config.yaml
n_head: 8
n_kv_head: 8
head_dim: 64
norm: "rmsnorm"
norm_place: "pre"
norm_eps: 1e-05
positions: "rope"
attn_scale: 0.171
beta2: 0.95
weight_decay: 0.0
decay_shape: "linear"
final_lr_fraction: 0.02
seq_len: 1024
Each number is 500 + 50 x the weight over its row's rms, rounded and kept within 0 to 999. Layers, rows and columns count from 0. Numbers have three digits each. The size before them is the row's rms in percent of the matrix's.

# layer 7 attention value, 512x256, rms 0.376, rows 100-510, columns 64-95
088:503484415562460536494440468446415504446464491410506572566473473554455593573492432631541501419501
089:486461509455497428556601492451466579485477448481443620509540613517522543483449470455497512436526
093:538501542490434542454431513545498471552559474544521504511475538579504515500547456495464455475466
093:489531546532476566496585501492452414553474487619493518568531604504432477442484491490612481483514
087:483600507460599402512512494486461451530468613490541483549500520483526494404473452539538425514521
082:502458425394530481498533482481439424446600536512487573555524486590509547477400457511566518518561
089:482458600548469512633500558527437467505485423416572602441429441533481431465481492432595480579503
090:526495579534511457520477487454478445473531504593555442505595625480418524567529438468488574433445
093:460558471475535502498537496549446586495521468523505498487508479500482509543478602480483588508531
089:533503548512543561453406486548534461486512405431460552462511523523466539534498436510379519473606
090:526460590426469541549474433449472499387468648487443469470523430531578435485470456505433468482544
091:451551531449514526504587511478514536465447460384620467533505499449489465450517542489393540492533
090:418447563574421505543545439492415447486557449558461528531387484542519526506440564425422455496470
090:438549562621586461451454479431513509592549439488473436483477383561451473448535594548442536573423
093:541461475438426538492443475465445435497545524516439483503544430477542512573577546495552498578484
087:495425520479495568516536491459558533448503427416599569516551559523393455488452509422480479403481
095:455493497514572495542535524456506511388502448485538504448501505473502542480498497538491444515458
082:439493423501495498556495552541614428543482528534582530471522539491411441447430451523455599434422
092:481476478444437391550500419599567541453520521530563535503442487496526568547501504514538524517499
087:605479489442533523569524435497526454547502511544533496532550515489510529471514455511545513474538
088:511527429458544593514586508517518473444511507483495563518483457505568483465472574523465504527485
094:459569552537490505558578493535496529530416503443395528511508495501462458606508444583506495565491
088:449563435491534500521475545484560544478472572462504453489515494525440474551563385413526533446549
094:552494479529495502490472510531561456560594487532567548512445567503396450513534497405536488414468
089:567639533492541493497487568398412460482432499548526574460501522427544451534468578520488442513532
094:399504515483495528505435552478449514496434510471400519490479527583469480464434536513497531495470
087:454520518483618441487513495560564479466474483608445435544492466546536497490479506526455502494534
093:390418536552564448499505558552501442437383531572482463496484531457525525485474445539408522482496
150:470501566514542458501574571561461500601475498521509481445504432502490521566505622523546465538448
161:466491505457519510553533520524421577423539472471557443473463568530515562524525544536374475539430
153:467499557524442482476486554552507508536451477501537440448535602553413513496458487485445582349494
158:512472455504540496493491526495511478485525506534582498392453601507486514492533508411386490523435
162:560485489544402541535492498416532477520492569526481517520592515483442518492558391463566579476598
168:442611458531544525401611509552484497493525538538430486568487424457444552529486496461429463466534
162:522472432521605443414503531472502563536468442534362479427476444543489397453455523574528547481507
167:467426475502529512528535457445514522449528468453501496544530427532487618551534432483541414461490
169:446494505428528464478583516517475445580531503474493502535585492477534463506462540452494546524530
164:526538535467472430486403493461439485492447487419410417464496531524502544492548482546516508505526
156:491471436554467558411577548536482428418443508482408602471569509499546577463414510474497507445510
159:557479450510533434488510475472520443452449447478510519432474532508445500527483445514531380422494
166:501464487495553450603555463534422411528427507458403547393472439487485481498523522452515495547576
169:429532468423423519613521436571479526385431619554481542530492442563503508445534499397550599539526
170:495443513489409504449464539622549439540471458413470522457451466528542591532558510433483475454518
159:506432469522531499583540471464542526550459513475402513520546571483524497536474437549619522529504
159:494490481437547488498541390527475586532553559440548636485552540512547462526479534551547465503558
154:467578544517480510456481529528539551489486460501497513503442543491534470487489542409522537532445
163:510488566440549528414595522506413509480470573528436481528455508484522507471439477562525579472487
162:499474436456644538583428476569534571523449410552470519479512437529500547447488459532528433498461
161:409548527543542667542507515492437437432489443547468461523479488504648517494494509590471482447499
166:544455514535473471569486469532484511475491504458409527495503516574460451564546537598439478621489
167:456475532451443487476510587444516469453506381481484545451504430504558543458429566476531506473438
157:537417531463442521462520491437509494473543489516423535501526532445531516601474438447469492551502
166:367453520403591556489459531506512522440521414374632475479517475468581549466503450429466426526544
161:466526559488465410572534513615435465447485458492508532559457569493525478501567402405503507540458
162:492465538471574398478425502497477463417483510556517518497473467484498468435507467478424539504448
158:560525367476494557493489490507532507507498428522586525541489540484492488545490500400582533559557
156:541388489495466552425483515497515520462422396479455530544506509597463595530489491562454529503550
162:401441461516448484558457475529505462451385473443479505596452482520513487576484459510521443505583
156:423542550472545483367441478531470518487475485549500489485550455490505511513479487449571550469457
160:506496523495485409519394537513493466525437522476389450563460601559559482472569460491587537491440
156:525537443475442481548549529395477497600553521463490550498585512505517445567478519572460487545485
156:485553503502562499553481459504453581511524596569433398521550622562551497519522475487450490448622
161:449464418497523516533506550474487532529616474551574535544428487550478484474476461467532549508513
160:488455413549466451513494531479463549563528400534399539539448384511454561550453547549538598459556
165:526547492499492479628566537513569503509484493550476513527526439462552538522458512547564499455549
165:540490482471491525524660453491448489470534466490476503415477435541511500540495500477586441491443
156:493456506475514510416493490519508514430480450560505565469451518574465501556473487539529411585418
163:616453505523457475457520498537442573427470453424606481591538438602505552601484573538552478453516
163:551459581493417593428484427447415459411467473477583474461486420513529493463544518432518442529486
163:395538500488514552513480467511539499465525467519527497510499550511427442515432500568480463497601
158:454487538489389526412445473534588486513520542575494425525424491460509517441506645486475465486516
160:537450481459490436525575456540511532545571548502522454442524523475552515502514542524429477431560
157:549493496487500564457401589462433500499620478447532399511563511572596494611446473518534518510519
159:603515520515563519566462509408461529457437486537494466489469446521508503461483389467437501435581
149:440482565606440561484482559592532492476498567416498446532561465464479461602568423541446495523461
168:548423531529497550434539476529485485430433543440431457540534504472431525596492489508459497398488
159:539484496562471505522491526559542433571529430464505520612452467465492504454534509531491380529524
158:483513500479487596606458500503392469537431482492471553475472421464470424550473585483496492394503
152:564538450552470533451433487509515533505391502526425520447544519488487507463502494543494463516460
162:582488473578626546495436554525538480478552505572555534432554629498526410507555507487589547471584
153:612501559504467423544450534610500538542480506534514558469429468552553477498619556535502408563531
156:450425464564548581525498482451510478385490545449484462496499586548481473464453485492397416513462
165:546470475493448495498488471535578386509483577581439524479475481577482516549456582489515531414461
158:491433517464406430515487538474569523526499499569508348453503515559548523453529545482432467480474
164:437570385482477410495519508515476491515394593467501509548528493433494487526488380579458491521466
157:465467531507448482562470408544472532506444509450471497504469520531517470590540501623464487493441
161:499359467532370530493498482578432538491519445576513519459486645420477499405486545555491483476465
163:524485516506463544501472478516529517542563618476437425490373500481510575509538439559467416541485
163:558540495511555530497438396521524501533516484400459507473536451521531514449447435518484428452498
168:605498493408608513466460473553594480485514525476396553506555549501550539570491502498445492516489
167:491488489464499506536605600435460522481448633522574531455544532486446467515485469552570436453542
151:494343515531444519394473485541520500469574531464496532474529524437520387445575557458494503506419
084:500492508454421524506518474475464508552431571481505500557489475527542479571384510557527508465477
081:509526465553491525486527469510519431536530532461489396511536544529495545441561522500549522517512
080:493512434547561559470446479500471506535507528480581431460524504523495431525519606580500528576521
085:490520428543517619530472447465511460505423493481489497487486433455501548464499454445550584502482
078:442549457512507419513561527435469476584550536526466486564530514558536395456475558511513575478530
084:548513528536473482521578532441460488504541496560513369485557478570436508580562531603563490551495
093:586498559486490382479521556548560419516491487457468589476517477438462472484513410379508524565433
096:470519468477573449569505387477483497498555508460589451435527423514533432524448529545587522484507
084:474550493500583568474591421478525578526459469600493591515457434515494571465504478531531494498512
082:474527551631516544507417526460443515540579446439539448414460459512527518513552568410553484553526
087:512453507517479477419512471489546531569489433585477498439477539544580509484487634531443409443468
083:477547494416555507483524478524563577555519566550411451417540418569456494572531464544519472501451
079:534513442518534390426551475458549534527456383567480487505471512574506443530445539517452562463496
086:426518433511479494559515546501479531453443503492512542520486559557520504399393498440526468489525
088:435431480488607500393514579489523401485487404542596471609555593455515549536440482482466532551547
081:433498564470486375492457507521537505451545414540511520431551457502491435447476578609548556566437
094:562434416578494471480438455504511540364499441632506517472476474497411537497590475568414447463498
079:404536381536410450419487532397550423516494535418532462499424557498543503521560424503474599570449
080:469564485593415570431473591507498483520478549528559489547497540440533511462515468561522470446486
077:463558460507485535469436490504513506520488531553495387428509502373532548507517452567533444424506
086:486541583458525469552488433511563569481534542488469459427446417514527420528618549597432499488454
083:502563421437540510479536496439433517510540490388584575557487514533446505511504519546487489523511
086:489504470555483498392547432483571512417453459475444361531522555423519530471580477563407577450443
085:449505553412494441491495571501586529500545510468538497460588442419558548416472439533430480557484
084:519477462563436518537516515493476567477460460630498440548472435519448521543548500562533534479579
073:471427546465565546544437540575458506530523538518445520489503530515378449445539529483550483457461
084:369516454501509514528391555519519358480519553592525559568568446428483511505427527494578539504517
089:566473449524489524456483478466561588457565609511522494453390537487469503429532540511532525494503
103:483448467550499522465531481495445563460519424631518480548481480519538541467499578531425446477529
094:580480492546483586490523493528467504447556557544522486397529474541508430468524537487536443426524
087:530503437509527560576464403519564575506477509521440564471452491515410524501415543511692484490491
079:492475462506486527487542558462447533553602553443483487518512524459487470436478491377517504530535
086:524465596478514522501495430481447466547562488482433474526514505530503555518469478475504450544551
086:470436540503506508570530490414514418533424575450537509466504417475440557602547407521510455557532
079:568447507456573546558488459482563596597534516484520455458501511481403502535542476480439567461495
087:464573469541561475401418590503627529500426565534523518525495560479530538553513505514445514515439
080:447565476547591546547486563476421408547519462448491475533554466444621588420477532507476496530503
087:421529593482551377488462549521443373520491507502445494478485550479543444508427527318458578571466
086:501532431427504456546475533457562440526500411515535432404448507526525483540407454422517500435522
083:566397429480568470465522523524543520515499511503620481437510485431512403498408468473555554504549
080:502467401470528399489618450430417505482463521448451449470518411445547453530514475512495471478497
078:419586565507464467498479528457577569500423452510568556557446373495520546445547551493438474398462
086:490522562529465542440429549501520422510494433560507391543498565544548519514539572516389486551493
086:433494549579391514437449548483535470503528503521449473557441516554511510532558454428425474558507
081:466490461508568548466549385528478564466446529508548481420483437576481495464503503440450495535526
085:541560518329427548453560501524471546465538525426366509451519520565472560528461492509425529504543
077:467582492487535512434461522480441578486490543466536544411494465459536426476549483517528508586570
083:474569491517638465407537538425469516510530501503504459563547475459455547467461550507572480476527
090:498545526518576592623501568483422480522474544479493509502468456491433511414473520536473538437473
079:517439517422440430568495481562479602543386434453498409477474445566413524557478464526462482513541
094:527440487438518473522568470490480510561485487551483541532461471528496500480526481477561532604476
090:555477410520569509554477454489519562509517383519449449533511452508466509454534529491472521473501
084:434617441527483524540533502441538544497564541561489478500532418469556539470498543510486549572478
079:563548517442475436482538506438517541468533592425471478574560434596479386529443522508484479479580
077:532467521566506558482452504516397542475525429476555455509526487608617457551512500598639391506523
074:433519514465603468500511466482435537423498529530486503481501534507486522548454484546463544496514
081:477476502443426410517593601530466441504383512528473360423540387594539528489421503475429445504517
080:516525414537564458474445504499545563518526522547492490521495398513510414549493505528567501392558
081:522537460451549497519547398460522456559443504512519514486489474472484472487480504514518618486505
076:512511510484465434486484534522403459571443539435527517476545599513486499450469564448521566489490
077:561531513486457505537485500570503420543497552433463570439474503514536476405418540412478490494510
081:492595574548544591527547616446528467460536495470448502482632515569548534493583449432423661513512
081:552521450407448571504601611574493541536508530476517519571594498420487498536405531501543496510562
084:576582481477601536551483490462472464465493546552437440448533500498456496505547606501505525547555
104:410522506449524459519486414472460560634486473530532538514475520507423495485531440448544515608468
100:433522485476558456542474400479510513493492475563535545530520620540500507478506548511467485482524
101:440589452534505499539491440453494545538541573427554539592551537491532417511539542493554518498486
101:546535532509468425524514437446470532536425505413579446432497404442433488461469488345424375495487
093:492522524527474575533458468516460494466410484455603535435439391502503487599534545548492391473529
102:429510522556518444496540481543544534416507399508495499502475423427520533476526470495481491543479
095:483526428509501587415503485482555540643507534436480453531411409510533513465532494451519534489532
098:462483519516479568534476535476572477539521442537433560452466472508446522422552488501568545525489
109:427478499528449509470502564473479556588454504513482457476553529476583499522567430469517542543519
100:443513463443578478461419546468481484509473470474604550563459447545447488519436511508517519485544
096:598525483511453531523483563554519506514546443475608529520495465482438396528554504514543447432464
102:464517448478505551480565431592488438501582490483514528459522466585537516483486552562528466487542
097:541541480579556499430491432505597493566501418540516578484564460518442405461486515584443562451474
099:444467509531536607478508529425476541418502583500511486507575566405501551443497552458460519467519
110:485443554514387516416538528439466549530477472458456463463510516466533404550547508470434448553473
102:435535491516491510481487566493446525550536436526539455477394445560446512551578521442503519489538
101:497480487576474527461461556508445666508494464542425418483508535577501482538470491475526465557548
105:500434534475553483465463567565558581516557667536537465494515408493457427493421494539470459514488
097:588530543598519482463465487501535550498460463465500495504487555467586357509467487534488429544492
096:496549513578502505457448578550551625550526495477540442481491500437481437533535424442484565513513
105:526434548597512535441469563493498465421544505517412554458495539493537544489509547578491533541591
094:443460483487495539490501531532531417416506473582431535549531553432520498478471478510501596473497
090:519530508406482434477526412434503618479406516522504537472500568491495568525487496556506458460409
094:482454525613558529446409472430528571453478466500548466482520435516556477569477492429434426478592
106:469561533480509512463527551508586488542497512467429349462466472591559607465532607464356571624441
089:420483558475434614443510388491512558568436514498464409480582501532518523501446449517621398579470
107:469451488494405515517438489538474565432463466547513527556571510505490588484429504429542458538501
100:445536500426580432599514573500583586497504441494548454465554486531406522479485489530556525464401
105:478430445522536512546364495656471538546511475502463468448580527477522472536471570500542608472458
105:504546436512445459599485562499512425463482508590497478541402422416562607469531453533471520502488
105:487517461491498573598545484471475502446438441412579593551469469476516515509464501431559491467525
107:515547596480401498584505507496465516425482511411504578540467554543475592418507530478468481525482
101:564539459435446481528567522488509432509372492506558459625458496543465463464525468428474448589513
102:530490571455495501406588371494472474471468534456475575566544445408498508630561515544448489472491
102:570540483473498480529647477532498444553571485462493608387517443456537413413520407590523490498519
099:377500495391544550544472535555487489483530555511591499435523552518456468537473539587450517506501
108:546466514483445424519394525516463482471495403424464584532454420513492607561543524475571463557498
098:455494504439507551475487477500499563415468580526564471518489591510559528505518509456530432384518
098:493503536458465461494579520606441535581394556383512496372482520486452507484476537572525408516471
101:476526537527398557459511552527543537524550481509534488481541513502498528532533468520488396576538
103:520498504587487492510495533521510512504422492530475583409440468439521625485494582658517488502580
096:461455550533574519540466485455514513501474460516549540582502555437552559539532491480588471474465
101:569535569444487565591449493457559509443490579500497497516504563448550458501536571557460551611508
096:547523529470528520448544559473488525440527591538446494563471475511615594428507372509488537534484
101:578459455492494513557551477532499445528512466547487477604606549568462433492504486416471471424508
103:534455504577553541378465458546483556505405496419486498526539513452499471556563469542478465483570
097:458482517574530541534573440425443490545452429486556548537463566525482412506554571517400501448549
101:561474409539511502553489488490456525489516420552529618436512522505526534501598416579534480566501
103:525459576419493474449491475408566582538495482452504348442482539523483565486524477568434462546517
097:495478560424479430556435524439507504568551497446496473524497489560398504633430526474333599438432
102:522478515552343511513468580515503471473521523515571441508541449424472538571495528475433484558477
095:492567459460450516524557490519560513562563436565539520574569530414547471483427461496472556468612
104:559492445495524498512511476525489500494544453641511587503391528418578475421451512462465511474511
106:500461562577491488547487483531466628455594425505487512504526506451504433501466483512494563547522
100:448579553451486434499481511489524548449481479480527441567481417533413508480425480515481568464485
100:595538468489569479552498577481549458557415504452483549451454501538610476430479508476546436486421
099:461485421426482551518501453563473416442547519518522553524439477552464520408425523442575449491581
094:510545617532503541539473598491561501542463518551493558508498569526531467476552460437424500576502
100:445534471464510472417486438537539525527474538526475426551512529459409522503454533439476482443449
107:460540416441575496421492519504531453466478496467596545520486550477541549444495429496461496449472
102:514537498494588517570504575428506458557577493544494521408564534649389456539486525460475443584541
108:430398466529549508492539606500524458437521532498498492502608523538487517401410521456529482486493
104:484459542483549528510540467416446559453486541548399535472460505477456471453528493492475582539470
099:474474485551513563542483509562524520553536583546534524483511488434465522496528474492491498490370
125:567481502483539491537539441451499383431594573528589451407472611477418480512546493519517503478451
118:485519458515428561406517526450579441526493466457553519546412479534485625541573473490373495437523
110:492608501506538568473534457516514457559457496540388533460540441478524485577375493523548558583523
103:531550575610561614545480450522509473595504521507344399589452552546505477510508535445507513468491
107:435512479541558487540404574441447529492521500494518563531388505431493550508533577467515582571444
107:431449536501464534578513474531547459502433457451501493539464501503495587550495461473528491449544
109:545490568522537497518548478545537485484431520435505515479499434563495486446508523439534458482391
113:506487569560510435585491478555517513505484461532460519447570431374408480525536529480558453458479
112:534484483477545401539598502536508553436462583484509592423524495530547471553498570479570555603450
115:532488519420502380494512498439531510438433528450490401481487488498523431561455427551521570515525
115:563461571461504530512499487519498457450572520561511521504535480531595462475538524574445502465521
105:461501442476521516518524399559488492460454525551459497496561578535421469504565473505545393435467
107:499463499498487517566545537512579467503497572433541379504546474455476448449513542555602449499507
124:483509457479496490558512444505490528515461617501449476452452503501479507507497431483437497550461
111:459489478491467471399416510545556562478536593441509443443532545479401527586475508566549519508505
110:413504580438468488416487527551568465449443561568419541473447392544488499491450519466527480390526
111:542484437515516491474507416586489506538479450520483473596568499550469498497501472513539429514455
104:503500527542472476534434455528515542409600459543489506457498508524554564419386518640488442501556
115:545537530487530528421474447479521489572495520593541499646417451552608576473515509499542505468394
106:550563505407494583523552515584553466483499553541500423546556436458561530538441546412476547438470
104:471568440487496543449567477466464493479469421411549435572659513555499592518464470631538530513561
103:433514481564465474561504507541647472566464519497436508534538489542520550560455572602487470514526
116:549572501477592439612558507527544619567431668491450391542495408430434546575527570459547382491567
108:500494452486440483417561432567634498545566492469613441560432511502556524502497420499503500503534
091:414509607591458426592516533484468526444510577441527465401512433399495588519499568591545526487407
106:553420429483501542411472453461526523533481503432454499485500501442506666497491466539529487517485
105:495485441567568402397483568532557480459495516417587485556438538492558444491467553455593463504456
107:547639485493465530512516490485479557514508460541429475501506544453571513446459630592487474524519
103:571484449434477539531501629608523505523439451497558520451590585554497496494576438491397499487445
109:432497526527530467487462522491437490558477580462491536435468563509384435493477610485442576508476
108:429542505541417536409593461567471460495451555477405430502507477439461532516582489552508509514590
098:486451458460484471415593547489483434488525536381532548503524522540488556484494449470432446410437
101:543568533439577396484573553494510425535481527594429455539428459574421614591479571503477569558473
115:423506514578480475480432526463383530572530388513570512527511534496488411486497470479514455537501
104:558415506495546474548523459465527561562461513441541437506519502511576511559456440495533458497507
102:552516478457590476442486510434426563508700504499535433547465519553474521507468489512472517552498
106:412533500511482548477404481473549487540523540458484485553603453478490485395506497539544485392489
102:513459447440515471565535516575464452562438440462465533392457495462422590481548478465471571562570
124:518509428525507421483548534567510518538483506548583538493400396465446516400453509451492510474511
111:501563421481440461491461494494465480460437504575470484441494493497576486549432578540500504366454
121:473381545469497473381435562558508480540554482477514440535512510501487537377387520568463404473404
112:440437495476550444467442490513534527487466392528439482435505475482559485537454569401543512582483
099:466474494594410516468522518494537470465510486497515469554468563369510499544513562502439481484505
121:517432467448518403475518482505352522470454545472503568501461539469457484571515503447516562480505
109:447522512499540534503586451562539573475574519530387498496624433434536487452428461469517549398588
113:491476396504522443561514494548603459482445497487510424529512510509556577437530562555472549421492
106:538508596465555535485441404552479550429499517599539454497427498493507500385563605502455446356519
100:538457527478447449455476445540511454580549478531492563439534539434529495460530488477452464539529
113:439516533469507508546569539603610550540470433516431472471538531508505416464578428468466515492487
116:472509610530511541413505548457434505384561614521467453518521517507448545596447516458453540549505
115:534583572489640495554394476463488562450479450514460410538452463510471547511491552472520570582509
112:489460480492534422473590501523430549587567498560552477577564486483542521431407499496457472429531
110:590577506551410588532492558480604537562432416523451539457561435631478401493550420508541535518496
107:452551600526445547454568462501488616481499555556448482508519553453459523523552536530500493548458
110:463489488523500482496548571540511549516519557499415583433467456458591509430511477562512487542586
112:518504386559499524642523580449479419468503427536519466475618487454561582513491431566582508457513
112:561400473533500577419443472526512441435469476517428452547470465542515671456482427538528469492547
109:411490450529503447484413432563502512445459456522511579512492468479561473548380505507560463521406
104:556513430463562509501403454508529485523501492503539489475391425436561553551541481442420561411545
107:555433496450474437491445479500568479446514488447452541557483399611571545491530532444489498543549
109:477487492479471602483534488432517414348460515483536499489544570550525494459526487439538495507510
107:470530495465400492465536435514513540506507464530534601519523362591504348464481554554630496440551
099:494495549393515418466462429542563474481570484523440552527436495533516479408523505478479442592487
108:470469435450479508502543492564615522543432474463541505476592526554490449573432494500533477545557
069:501490432529511361546493503519452538471451481562504562538521571574459496510439498516600452464547
075:474522564498578504508491486601509490511519593491496552488486447486509468553474481505477535511483
078:561509507504509492428507600503603509418588569413568508371541572625473512437517569501427520442578
067:541449547523588476439475478552421346418419453470537499468483545544484379490483495527561485554534
084:510445592506549460518494537511445561478546514506464383582551498494457471515433520501564551507507
091:484529573516428444477546564558487611537473432477481519507427566575508537517519496523417615535482
070:422495478503500551525500536584473511560517448501458457493570474454534490422393437525492477432549
070:542448493363532538444460472485548507527482458512539436449501491444441488559544412483544503555560
070:562455546488546549510445533564527588538523426517429424469533526360420444546444489525580508524532
067:467565478498495504465570467470574535440528451518596568385528363508531582560551555524501556497522
071:515540555516459550492492515486474572422502468410536501696507470482415455509502519498500502482467
077:494538510494479420468583440460537506472491559570507504492518485451541520505498557443442580490550
073:563413490501396491517506513505460511518500555530495485567498472517532504481558549472476457513488
074:446582438441399518551609560479601504453499504535557577468535471536518595439503504481416528605568
069:402571390514525468576481543567436469450468601535531529586629489620480428497415501519527510474479
077:468459541432493460497563516417451515459483476583536526514417509482535530482519458483558599480524
073:449545492509543497451600441461476578509402566541409538399544439577509486451485516547514492499493
071:572476543536433453530520579539547488550440556448473445407510503544587509446559493498462555617458
077:531434547484406462474569499497532409433524418452539531535518449544367507538558431553509553445543
079:477511468522553470552472546491453472489515564382507470488514551454544505578479534549525527539511
084:492463493500458514557508548497463510469492587499427525552521578400488508572520399500523475462587
070:493447470446479453568518491410446534538484448529505567485405578521463527521452456522529537444513
072:509510538573475439453584584562539565464550484553454535462534464561511485413554584464407498508481
076:547492460536500584470474503451477402599525526525500435549501502473448549471460569505548493505526
073:503486427546457510510536531547440468440538516509490483439491557519535524496566559480458548566508
078:531537491411510544389500445622533488479495565534456494416558536489524517422491410510487545499481
078:407573493529567497505477470461445561547433445460536532507550439457536446580414561533532493514484
076:530546544484537570553606471485522460429456605472516485543586377456551536463486423419536444492547
078:467550516470488482477643449515547571595429547514532466508444511509594563598455446567429500484516
076:492430429611584550524520478499416499448520435429532550511553542581537545487508441498588553548444
082:440467373524505478495503535525514571551472480463555548402512531532436490521511574488482474620550
074:439449449502494439521462500411498496510529504515591418564499462507496524517499506504454426477421
075:503556421523513442559500526479591494515506523514446417533553545544446509547502498428473489511509
082:527521558434474516444523565510514535537481524564523483484434526506442483538526493520493504542456
078:488365508576494488534557508476469518493552533545494498418642490483493443456515498497479406474478
083:466567478536602445470573481548489501544564439451485446481495478517609505461524489449472528535441
071:555474455436599547504436483449493481491517547563522532493530475534466452484518522443525515578408
084:609532521505514414514520516473503535484575455537510424557511524497434438521569436530485530437496
074:506484567453532418383504435388450418517559514561549468625561511583464505575428471467572568536589
077:505500462479581477482530482559455520546467522515475523529500467505472504458493545368469462529496
083:506521455537438469526600479471430519488501478571536513540569548580432528527511516532430546468403
079:425544555529418457514534575540549602589406489485480481476591497626542529539552479575424467547571
083:517424466387438577515476575453531535493508522451414478487418518473434558452501518474498564477464
073:549483548470472483524447531486537570544534488541492548469455475524485466461531393538469615483537
072:515470439491488543536431484488557527573473449435426421545419545429496443473476466485649521498528
076:520454519623565565563547410489541447475498514521538485591583484452529419535531470491454505455397
077:473555578465410594579570554420466600564457528450509469561482562378404514467536512516579502461459
079:508485449487536510602470524477529489492561550505389584479465609583500464460550424508517527548533
073:512455431441544546507395477449455480507486499479429593484530454464365429543524449525616524431545
073:395522537472430443549518481357456484424455516516518449579474503506504555530505534539388467501396
066:442487554515518489363457537570604618527474485490504465487480442530515540496513533552480408422506
072:497457533517536549526539508477458414493483481523486543473439523486410365523521462573497436406528
078:481480559446445544395559418412517443411482589462567449466523487380471495539541477504503522497495
074:514471566617584539418570532415511575445419607456560496494539562539428471559448543444496396469504
084:479505589516411391581531492523513554408457541447532563423534547411509406518542553499498423564538
076:474449584539544549643436449518419553538502505526457433605478469512475489500453468491623438469478
077:457501461430455488567493556465493499480403480529449531492448548434555367535523458458499592529500
091:588487446536587530509468538513538532542550475485478515482453554578517469443535493507575499479508
093:470485471555498547495561524449482473504474446487504461547513499571522580489381452439431591545446
072:608502510430603477599573587475568530480499519500516510492488502568525437490508422517419550547455
072:375526475420462528490536516483463482464389516419479542412468509549536588513506600351531570585526
073:499440522513488443439482532456567461517628525537476485494468442416445465420501536506518555503589
070:522491449501407498534493546508591479536458599523555452395474535385426405523511477477491456563384
072:524478475491523548577499534468479584596423435520389515562537567527489526547537556434610534525427
067:445540516470564487420473401510495519463466429547531481495520542511489506501504492462406499547472
080:492432592504512474590529489445445533475624427431462525508421599536578455528524477543565479550540
073:526548461458564558562450509557509416494494512436455511521497512551548596498498469507558536538583
071:578576552510422509449487399472493509503434489509558528537474517479484430513516556498409521484542
069:516483501505434496533451536560529492463478527488402524574471458488440556478465540571530422562516
075:504525585403531405476495471476417541456576550523524490433533423502511530533494542503493489497580
076:498509520528513473505432398527511504533500517488502572543515513536542518511430454470498482487451
075:569514484528447557452531516515562488466417474558618583525482502544496448411480491519528573503511
067:517444463600539505597528543439501501497576447459629484452575501589515496510497559488443513604520
064:556502517503428384524477545484499485453472428529424547489471413452454440495419457513462482408470
069:441391448495510461506510520581540501464497508487524500533495498518451408504572490554445420583503
078:515561439516496584561450552523510453459489507436497451534426443385521414515514587532559434536568
079:550575438469429637482469522425518485551393467461563563480469511452502471406539533435473513509506
072:475563576494454519415515527550522506432509413540504557472519606581573592583456444486447443465546
075:580530469500451497554497541518498450464461465550517564493458547492423525545520551511529542534503
085:447536525507518489546582523364505518458418516439469594513496548558538647577510461505558498500558
076:654532503438524560542553492439445461514503428418477568497478467543446594484570477469563417538404
075:518515532534498507449497524528481501583571495522441352476510561410476425467537490501523485602469
081:479505419522529446496559536523544479453535466542438477472444439477479533527485511463539455472488
074:527543512458485558453559480434396477470531569520569487508602484470447463513405567520424498461578
080:480537502468390503551355489483531516473523423513479494521585509472381578496428459518527522520526
078:524514466490480470496605463539569460442575517557485422532433523479506544429556514482489440477504
071:582526418393584544510492421476506466518426497552491548548461479567512547568479532459546445507509
078:578501459559492532518531561446539497563476528391568516521492560475414470606479510504475396599498
083:422459503430386484499555535532479505553605581477447501458456466502498514526430527486571467524547
071:445435503495484556457444502451593498492516543535524495473578598503506491433488413384564517466418
077:525583425466525516496577401487464489556549442568503493456479533389491568572498507526486482458576
081:493579592581450514424467510512524415435550526509530552542590568531509527532442545602509455471550
076:480425521509491594522579475507538604441540499503540497471556555588473441638523457479518510454497
070:497461456517432416537518465613393463433475575508475574509480575494575500594511488511514406506551
079:412523575492448448560579579461504544409423441563511381440515482492456471530490444422419542529571
068:497515514529401517568526558491433580536493392594492476460503572517539491516488435548480424554578
070:611537370532511484520535543452538535451514480475565439534581529447485486613568432527490533510452
077:454519497532515509505548519417506555495498530581488441469523478400545507540405565444494549505548
071:484450573532557484482418436665450544547556427540454448477440620454518468529521535555506364554508
081:563560524521532573442475497510482468490442482498564515553452507497496509460503553539402516541452
080:597428492453464568563370460441526489523456478454581460527506545505495549433469451488521521476532
077:528531474529497469435509477541527484499388487526516496535547571547471556501589407534556497507426
069:440469454549552535533508466556475534523486494492464410594497427416560489416500537416495481598435
078:601507510507431529481433453552601471503570495554453476473414513409517508473600579558455541628508
078:535451563416469458559494494506513450459480556525527604459555409487541538582473487515507509505487
078:570478548552482501431560589462478533531413524582506427428466452476415471493478612518492554385520
075:526522413459463520412477523513532442550457545503503524604491526447472448437465452449426520392490
069:507564497495525502478557377500519441408519503536600451420552482558491539448521502555483427600461
074:548482539407499536520610494561494482534459461489486575466525492589578521485546410472440503464484
072:521409468478436499495494416495501485548467508480528497596476511423557456467392527537535497576510
079:466475459417546423529579502518479586476623501531458494396471456543496479565469531492436438426487
077:448439466469533535519530434443524466470456453424488482473551477520520603577484451491489502435470
077:516550555469539551535463488543546521495541483480484460529540463444564423487477534518531511535409
073:435524484553510555530572561508505524500427534435533502499562461480386505443454442517557449500590
073:573556478574494467430532507475480454564548525503455413503541517498448446515504501624512472583512
071:489552454565490504604560549447412521396484556549477433518609449463498460523480504494536415442555
072:414423431454610449517497540448471515500562462527429556428455532498454519547499423561521537516489
076:547461467530519573502465473492485550503546542538449467541496526504510480472492558400471552504400
069:441449529519520467431515579499454482487496472545518469469446500483452419541430486502510463561576
075:525438442578570469541493443514459533576488536456429492551496434503563443484519504468516486550468
077:429525440509434510415496447522483554443431519559579482510548456534523534585554499460480506510494
076:550421575444471612496459506509498442585605604553567464470411440494518495494551489441456484432524
076:424429509500469407380521504501500416498473437388478509458519542562442483571375541455585474498460
070:560534489511527442525583607410473489508483498465466499507442507408408528481488439478454451543483
073:559517517504466503428502441492471625536437529495518479439510524468489618461502444526556487471445
073:571506520453436571442432551439568513546506497505527515428519509484521486452529484412607512448582
073:616482455573459525481483480481576441477407514483466472522477448470489429561540482531528455575545